python train.py --head_dim=32 --hidden_act="swiglu" --norm_eps=1e-06 --tie_word_embeddings=false --init_std_up=0.0276 --learning_rate=0.00217 --lr_mult_o=0.821 --warmup_steps=92 --batch_tokens=65536
Each number is 200 + 40 x the weight over its row's rms, rounded and kept within 0 to 999. Layers, rows and columns count from 0. The size before them is the row's rms in percent of the matrix's.

# up: layer 4 MLP up, 1024x256, rms 0.0716, rows 440-448, columns 0-127
# down: layer 4 MLP down (transposed), 1024x256, rms 0.0662, rows 440-447, columns 0-127
# gate: layer 4 MLP gate, 1024x256, rms 0.0684, rows 441-448, columns 0-127
up440,101,207,253,236,180,205,154,146,181,216,71,165,178,203,208,190,196,207,187,282,233,287,197,220,108,213,274,188,203,240,197,201,257,204,241,269,203,192,235,228,215,250,145,170,196,215,239,166,205,164,135,97,223,226,177,246,279,275,224,212,220,189,127,223,215,161,265,225,189,167,212,167,237,186,195,206,216,226,209,170,222,182,234,203,180,197,208,197,190,234,213,277,219,189,237,164,210,161,173,262,211,205,152,244,211,184,143,185,150,222,215,275,181,222,172,119,182,225,266,255,202,221,170,216,214,141,212,174,267
down440,102,224,195,221,137,236,215,168,228,223,195,216,164,220,105,248,178,168,187,186,223,209,214,198,233,251,214,214,208,180,169,220,180,164,135,211,254,172,192,231,198,242,215,200,171,197,110,204,231,209,241,216,233,221,129,198,165,283,178,169,220,141,229,170,218,250,191,184,249,265,238,306,202,165,192,111,228,186,190,137,179,194,235,300,200,300,225,286,236,233,140,223,251,200,176,194,148,159,157,289,253,205,275,132,218,185,214,237,157,236,180,220,203,193,99,196,207,232,270,161,221,255,245,189,272,214,271,181,150
gate441,096,217,171,193,174,209,163,166,198,240,232,238,217,224,273,108,145,136,211,190,213,178,291,196,163,220,179,211,211,141,260,237,229,152,108,167,222,201,223,194,227,152,146,312,220,185,214,207,156,155,130,248,216,163,213,159,172,134,215,149,198,228,241,219,132,189,210,228,187,283,220,88,219,238,173,250,133,208,144,202,205,173,195,221,230,230,222,177,235,203,122,213,261,276,244,201,210,197,191,169,169,156,224,238,211,214,168,233,173,156,201,184,214,153,240,166,135,249,207,255,139,284,169,234,236,180,129,182,223
up441,102,155,194,172,233,214,245,185,197,247,209,171,233,216,198,199,210,193,205,187,144,259,136,160,111,187,206,177,199,167,140,169,112,210,166,227,131,246,190,172,218,258,268,178,268,219,146,172,201,261,238,174,190,216,227,230,221,131,138,194,236,194,203,220,213,312,249,222,209,231,228,279,194,225,236,176,207,154,219,174,235,257,237,165,167,221,182,298,169,224,248,160,235,187,235,164,235,286,281,270,183,206,253,219,184,170,237,149,132,143,198,154,222,206,287,216,185,180,158,248,222,217,217,194,202,210,143,252,209
down441,097,223,209,215,168,235,204,205,223,139,114,197,200,153,148,259,127,101,196,240,174,211,105,174,195,180,231,224,251,218,205,156,201,235,265,257,185,224,270,212,229,158,274,158,190,119,196,212,210,191,211,196,218,185,201,190,178,208,197,278,197,129,168,153,193,146,208,194,222,147,175,217,153,214,164,219,239,222,218,191,125,276,219,181,208,172,171,180,298,241,147,193,240,226,189,171,137,170,152,236,156,183,169,175,244,175,171,270,196,243,201,186,229,232,201,224,264,200,179,216,100,129,196,139,172,241,285,172,237
gate442,097,241,206,275,150,293,189,156,206,211,185,181,204,245,219,139,211,194,195,269,231,284,234,202,194,195,217,193,203,180,177,148,235,144,116,241,205,197,297,145,183,201,207,220,212,206,231,176,169,180,123,235,220,215,201,167,199,226,169,171,218,155,205,238,149,123,221,160,266,157,243,175,186,252,245,233,211,209,183,233,168,180,153,186,205,215,215,72,242,169,130,187,192,207,222,159,167,253,196,151,240,201,293,191,149,205,87,183,179,184,181,240,208,210,154,179,236,164,226,128,189,170,224,263,183,191,199,272,243
up442,102,248,190,174,161,192,196,160,159,275,209,212,217,153,190,243,279,171,212,211,166,225,166,202,193,264,121,190,168,227,227,187,150,280,169,193,199,282,178,161,132,205,176,124,225,193,170,202,234,234,220,199,136,168,205,220,164,124,72,240,224,176,151,230,222,193,218,192,114,158,228,197,123,211,223,238,247,195,144,286,149,208,189,115,279,227,214,264,215,201,149,171,205,210,199,226,308,236,150,242,143,213,218,218,239,195,207,184,188,243,209,219,187,141,140,225,220,240,199,214,213,163,210,143,203,112,203,194,256
down442,104,164,275,183,164,198,232,255,165,165,231,206,202,248,246,220,193,220,249,206,177,191,166,170,194,275,250,256,217,210,187,138,249,244,176,185,227,172,200,219,248,182,160,193,253,236,202,151,237,230,218,77,207,204,197,193,160,225,138,207,192,204,192,191,270,206,191,147,183,148,190,247,194,235,207,215,165,266,166,200,152,169,195,212,178,313,248,152,262,236,238,236,178,264,149,197,170,96,230,245,206,283,216,246,121,294,211,229,268,240,126,211,179,164,264,203,232,137,221,177,264,205,182,202,233,215,199,193,221
gate443,098,204,208,179,183,166,191,159,228,216,308,188,161,145,149,210,170,203,232,195,198,141,197,212,224,164,280,229,157,234,226,172,298,255,202,232,241,195,166,146,172,210,264,128,181,211,154,173,183,133,186,140,230,103,171,222,151,161,120,204,225,222,215,249,194,200,77,150,220,276,234,178,262,154,214,144,193,233,242,157,212,215,254,244,170,240,265,179,205,217,163,249,242,190,281,188,126,224,178,157,254,260,216,163,211,209,176,191,248,248,210,234,181,133,182,213,263,192,227,185,230,216,158,237,182,147,243,198,203
up443,104,217,195,193,243,167,261,168,182,237,236,216,143,216,160,269,161,229,240,155,267,151,194,194,219,192,231,214,164,194,210,188,219,170,208,256,308,195,260,149,226,181,225,199,195,202,207,223,271,208,216,224,191,146,201,176,171,132,122,138,183,270,250,158,183,181,219,201,230,153,201,181,142,207,190,218,170,255,164,157,263,278,313,201,221,127,344,208,289,202,213,223,253,235,198,200,251,149,191,233,239,261,227,217,183,193,233,136,212,219,216,167,134,233,185,205,229,210,162,169,226,201,206,171,156,127,187,233,212
down443,102,208,191,129,288,207,248,212,189,240,184,131,210,168,158,180,168,189,237,224,270,168,154,159,190,170,212,230,271,247,185,196,151,80,175,208,147,211,190,149,198,162,173,182,196,253,207,173,202,172,229,161,200,204,232,181,176,153,185,119,186,174,166,183,190,241,259,186,130,217,170,166,212,173,242,185,240,213,231,200,146,181,236,222,190,208,167,154,215,228,198,199,133,245,187,195,198,127,103,157,148,177,237,212,280,160,151,197,173,160,228,230,238,177,198,221,294,203,158,149,219,250,249,225,173,273,159,154,155
gate444,099,217,151,224,284,214,159,172,241,188,163,203,199,224,220,199,150,205,202,151,197,163,217,223,172,154,199,137,196,169,201,161,200,201,211,203,275,215,178,265,235,160,178,153,190,239,165,137,168,221,169,197,170,232,164,250,246,226,159,210,267,137,174,142,266,181,198,202,169,197,276,272,199,151,207,188,165,223,186,173,173,180,233,214,242,95,177,228,199,195,252,206,172,185,217,152,202,174,181,222,259,227,176,197,213,196,201,186,192,238,177,145,180,167,175,179,260,166,194,139,226,217,141,170,162,174,249,231,131
up444,096,268,136,277,212,157,231,208,187,188,243,223,215,132,184,234,174,233,215,169,157,256,167,180,200,167,135,204,144,125,161,228,134,221,158,117,215,143,188,180,186,176,186,228,144,176,213,232,147,150,242,91,131,176,163,159,189,191,169,146,209,148,211,193,231,195,185,180,195,202,194,154,160,141,237,185,301,250,265,187,230,173,234,212,231,183,194,202,264,208,184,177,153,179,243,132,299,176,160,227,199,215,216,223,192,219,214,191,154,110,173,217,236,192,176,161,212,191,161,204,257,219,207,183,168,200,168,165,137
down444,100,151,206,193,192,194,158,157,213,104,226,201,239,118,189,226,230,193,226,246,154,212,240,223,216,133,181,213,234,263,155,115,181,205,215,183,182,213,213,157,251,216,189,157,178,180,204,146,244,201,195,168,169,194,211,188,163,159,182,261,202,245,206,246,139,128,235,165,190,239,205,174,204,104,168,197,257,188,278,240,226,132,117,170,195,167,146,121,135,216,235,210,233,223,173,248,187,178,264,199,190,199,137,173,162,246,224,233,218,105,200,142,177,258,205,226,225,173,211,253,275,187,148,281,227,152,178,124,203
gate445,108,249,243,169,181,256,173,145,239,194,116,159,186,221,167,263,248,203,139,213,170,190,229,259,209,169,179,213,148,202,172,192,214,264,230,205,241,188,139,148,251,209,142,170,221,194,225,269,180,189,306,185,202,162,168,213,326,166,141,200,297,207,227,151,217,179,217,127,222,136,222,239,169,174,210,165,258,224,209,228,183,151,148,180,246,251,204,227,191,184,196,223,267,180,198,182,215,179,223,217,244,206,281,211,215,211,192,178,225,214,164,205,183,154,218,213,221,150,153,156,206,171,148,160,179,127,191,175,225
up445,109,127,205,179,164,195,165,209,223,186,166,101,163,165,203,168,162,146,259,202,188,161,239,183,172,193,266,189,187,191,122,207,166,166,169,116,193,187,160,170,236,238,145,136,195,209,212,152,175,229,222,162,144,192,172,163,206,272,224,163,147,234,162,233,191,203,190,219,248,169,200,264,193,186,229,210,105,224,149,193,207,183,225,218,167,191,189,203,235,187,270,149,169,132,246,229,146,289,167,280,101,209,203,170,185,158,205,214,154,180,220,163,223,213,242,255,213,265,209,248,176,239,198,217,146,180,267,205,145
down445,097,277,201,225,249,193,165,183,166,128,220,165,209,210,136,170,237,202,246,233,185,190,113,223,143,231,171,167,238,189,251,219,141,178,247,167,189,213,139,192,189,228,140,170,214,154,208,115,199,188,173,271,120,123,175,240,236,238,155,190,213,215,179,193,201,170,159,193,224,211,205,250,161,216,167,171,161,236,231,246,209,242,180,138,221,179,221,188,173,172,230,248,217,200,288,200,204,242,188,241,248,207,155,168,248,181,151,138,170,207,139,206,195,192,184,252,207,153,216,272,223,199,130,199,201,193,227,183,218
gate446,099,258,138,157,258,221,205,195,242,186,293,167,158,253,188,226,185,280,221,231,184,260,143,191,194,209,291,195,194,196,267,179,231,160,144,157,161,185,227,212,183,164,165,242,186,196,170,126,199,192,167,132,177,168,224,216,171,170,184,137,184,135,131,181,171,150,194,200,203,176,270,170,207,241,294,278,241,237,172,199,213,144,188,230,224,195,208,174,197,186,161,170,249,243,163,186,172,301,211,219,194,178,219,136,197,229,99,160,178,239,206,192,242,242,157,135,236,196,164,193,210,212,174,159,134,148,223,226,209
up446,102,187,196,272,166,249,253,224,187,155,179,122,133,225,190,172,217,263,302,225,167,191,171,184,255,190,211,177,222,203,245,231,181,231,178,183,131,114,204,189,253,114,209,251,145,200,175,187,188,160,237,191,147,233,96,277,187,200,158,224,228,193,254,186,179,172,90,251,211,212,180,189,189,205,214,154,252,227,170,238,306,186,119,204,218,158,177,195,149,181,170,209,242,185,215,197,183,166,217,177,220,249,184,302,224,214,59,239,253,216,239,130,244,216,171,229,193,112,200,175,203,158,251,182,178,228,213,195,206
down446,100,230,235,207,160,201,273,183,305,196,211,150,189,241,204,153,176,182,254,209,205,107,330,208,190,140,281,224,216,160,213,139,211,232,163,159,178,217,211,158,214,235,222,197,178,218,143,219,144,151,207,252,187,212,187,220,239,187,160,209,178,168,242,235,160,166,200,130,306,232,238,207,207,143,200,125,237,176,196,128,249,205,204,194,199,176,228,214,220,182,157,193,196,252,160,186,257,249,219,212,183,189,237,226,255,190,201,202,187,202,214,219,222,214,201,244,233,111,190,248,155,154,161,205,227,198,140,258,209
gate447,102,194,257,218,249,198,191,212,180,258,216,207,147,86,239,190,169,213,222,204,166,162,211,239,268,257,202,217,247,261,248,258,249,234,211,238,182,235,167,166,174,108,228,190,276,274,162,183,204,127,183,152,193,170,125,199,243,191,205,268,181,232,176,240,103,205,283,145,224,260,235,169,227,150,139,144,270,220,169,229,200,197,234,214,243,220,223,195,281,154,178,201,176,166,180,258,178,138,162,246,249,112,206,264,205,208,240,181,175,220,169,208,137,154,230,202,192,182,168,166,199,236,175,239,136,235,238,181,214
up447,097,125,212,142,265,220,170,229,204,214,243,203,209,160,238,188,203,219,330,206,203,161,246,237,143,208,232,224,161,149,188,168,216,245,119,174,176,225,183,210,258,302,164,166,269,154,169,163,186,225,210,193,107,207,186,222,208,220,138,197,183,241,178,193,173,178,223,234,252,164,170,293,195,213,197,286,202,164,232,219,233,162,279,160,232,220,207,230,181,180,212,214,188,187,141,183,220,163,283,212,170,201,267,262,198,181,174,234,168,217,162,257,296,183,132,204,204,129,191,142,206,198,213,234,205,282,182,216,243
down447,104,210,133,207,164,178,215,225,185,190,191,170,258,109,177,196,228,189,241,166,185,156,147,198,234,298,245,268,199,221,195,249,258,240,210,281,170,227,248,232,179,190,166,235,247,209,172,120,206,208,207,299,268,131,219,171,269,215,203,187,205,199,132,203,179,266,193,177,243,223,192,208,211,196,170,228,210,201,228,211,225,178,221,192,204,113,188,145,239,190,249,206,138,201,218,265,139,176,173,191,225,144,210,219,190,209,146,149,156,175,229,230,115,255,165,198,238,219,266,166,227,194,180,286,161,185,237,236,222
gate448,097,210,308,206,171,197,139,253,244,125,136,165,184,106,199,204,172,262,126,221,211,256,150,144,210,237,219,162,201,226,205,267,168,191,224,205,243,177,261,186,214,202,173,244,191,230,235,202,315,268,238,100,203,210,216,178,214,213,149,193,199,168,114,264,211,188,176,196,135,231,233,257,186,253,174,270,205,186,181,192,217,205,238,182,189,187,271,194,157,144,148,166,209,191,187,200,205,184,247,190,199,212,155,174,180,188,147,203,182,144,250,174,237,240,226,220,274,219,214,170,206,139,161,235,158,228,171,133,231
up448,099,268,193,273,191,257,121,234,145,170,175,157,266,143,234,192,228,167,218,171,161,203,141,158,132,198,181,172,189,232,225,158,242,189,232,190,146,263,177,130,198,228,196,165,130,314,223,299,283,225,204,216,202,215,150,163,219,209,205,241,236,261,148,180,269,266,265,112,222,261,163,226,224,252,170,216,239,248,199,189,171,154,183,212,179,206,246,194,212,211,149,190,253,223,187,197,239,225,219,202,247,222,161,166,164,168,163,121,210,137,226,127,244,265,115,223,129,195,123,201,212,162,121,177,211,196,140,129,248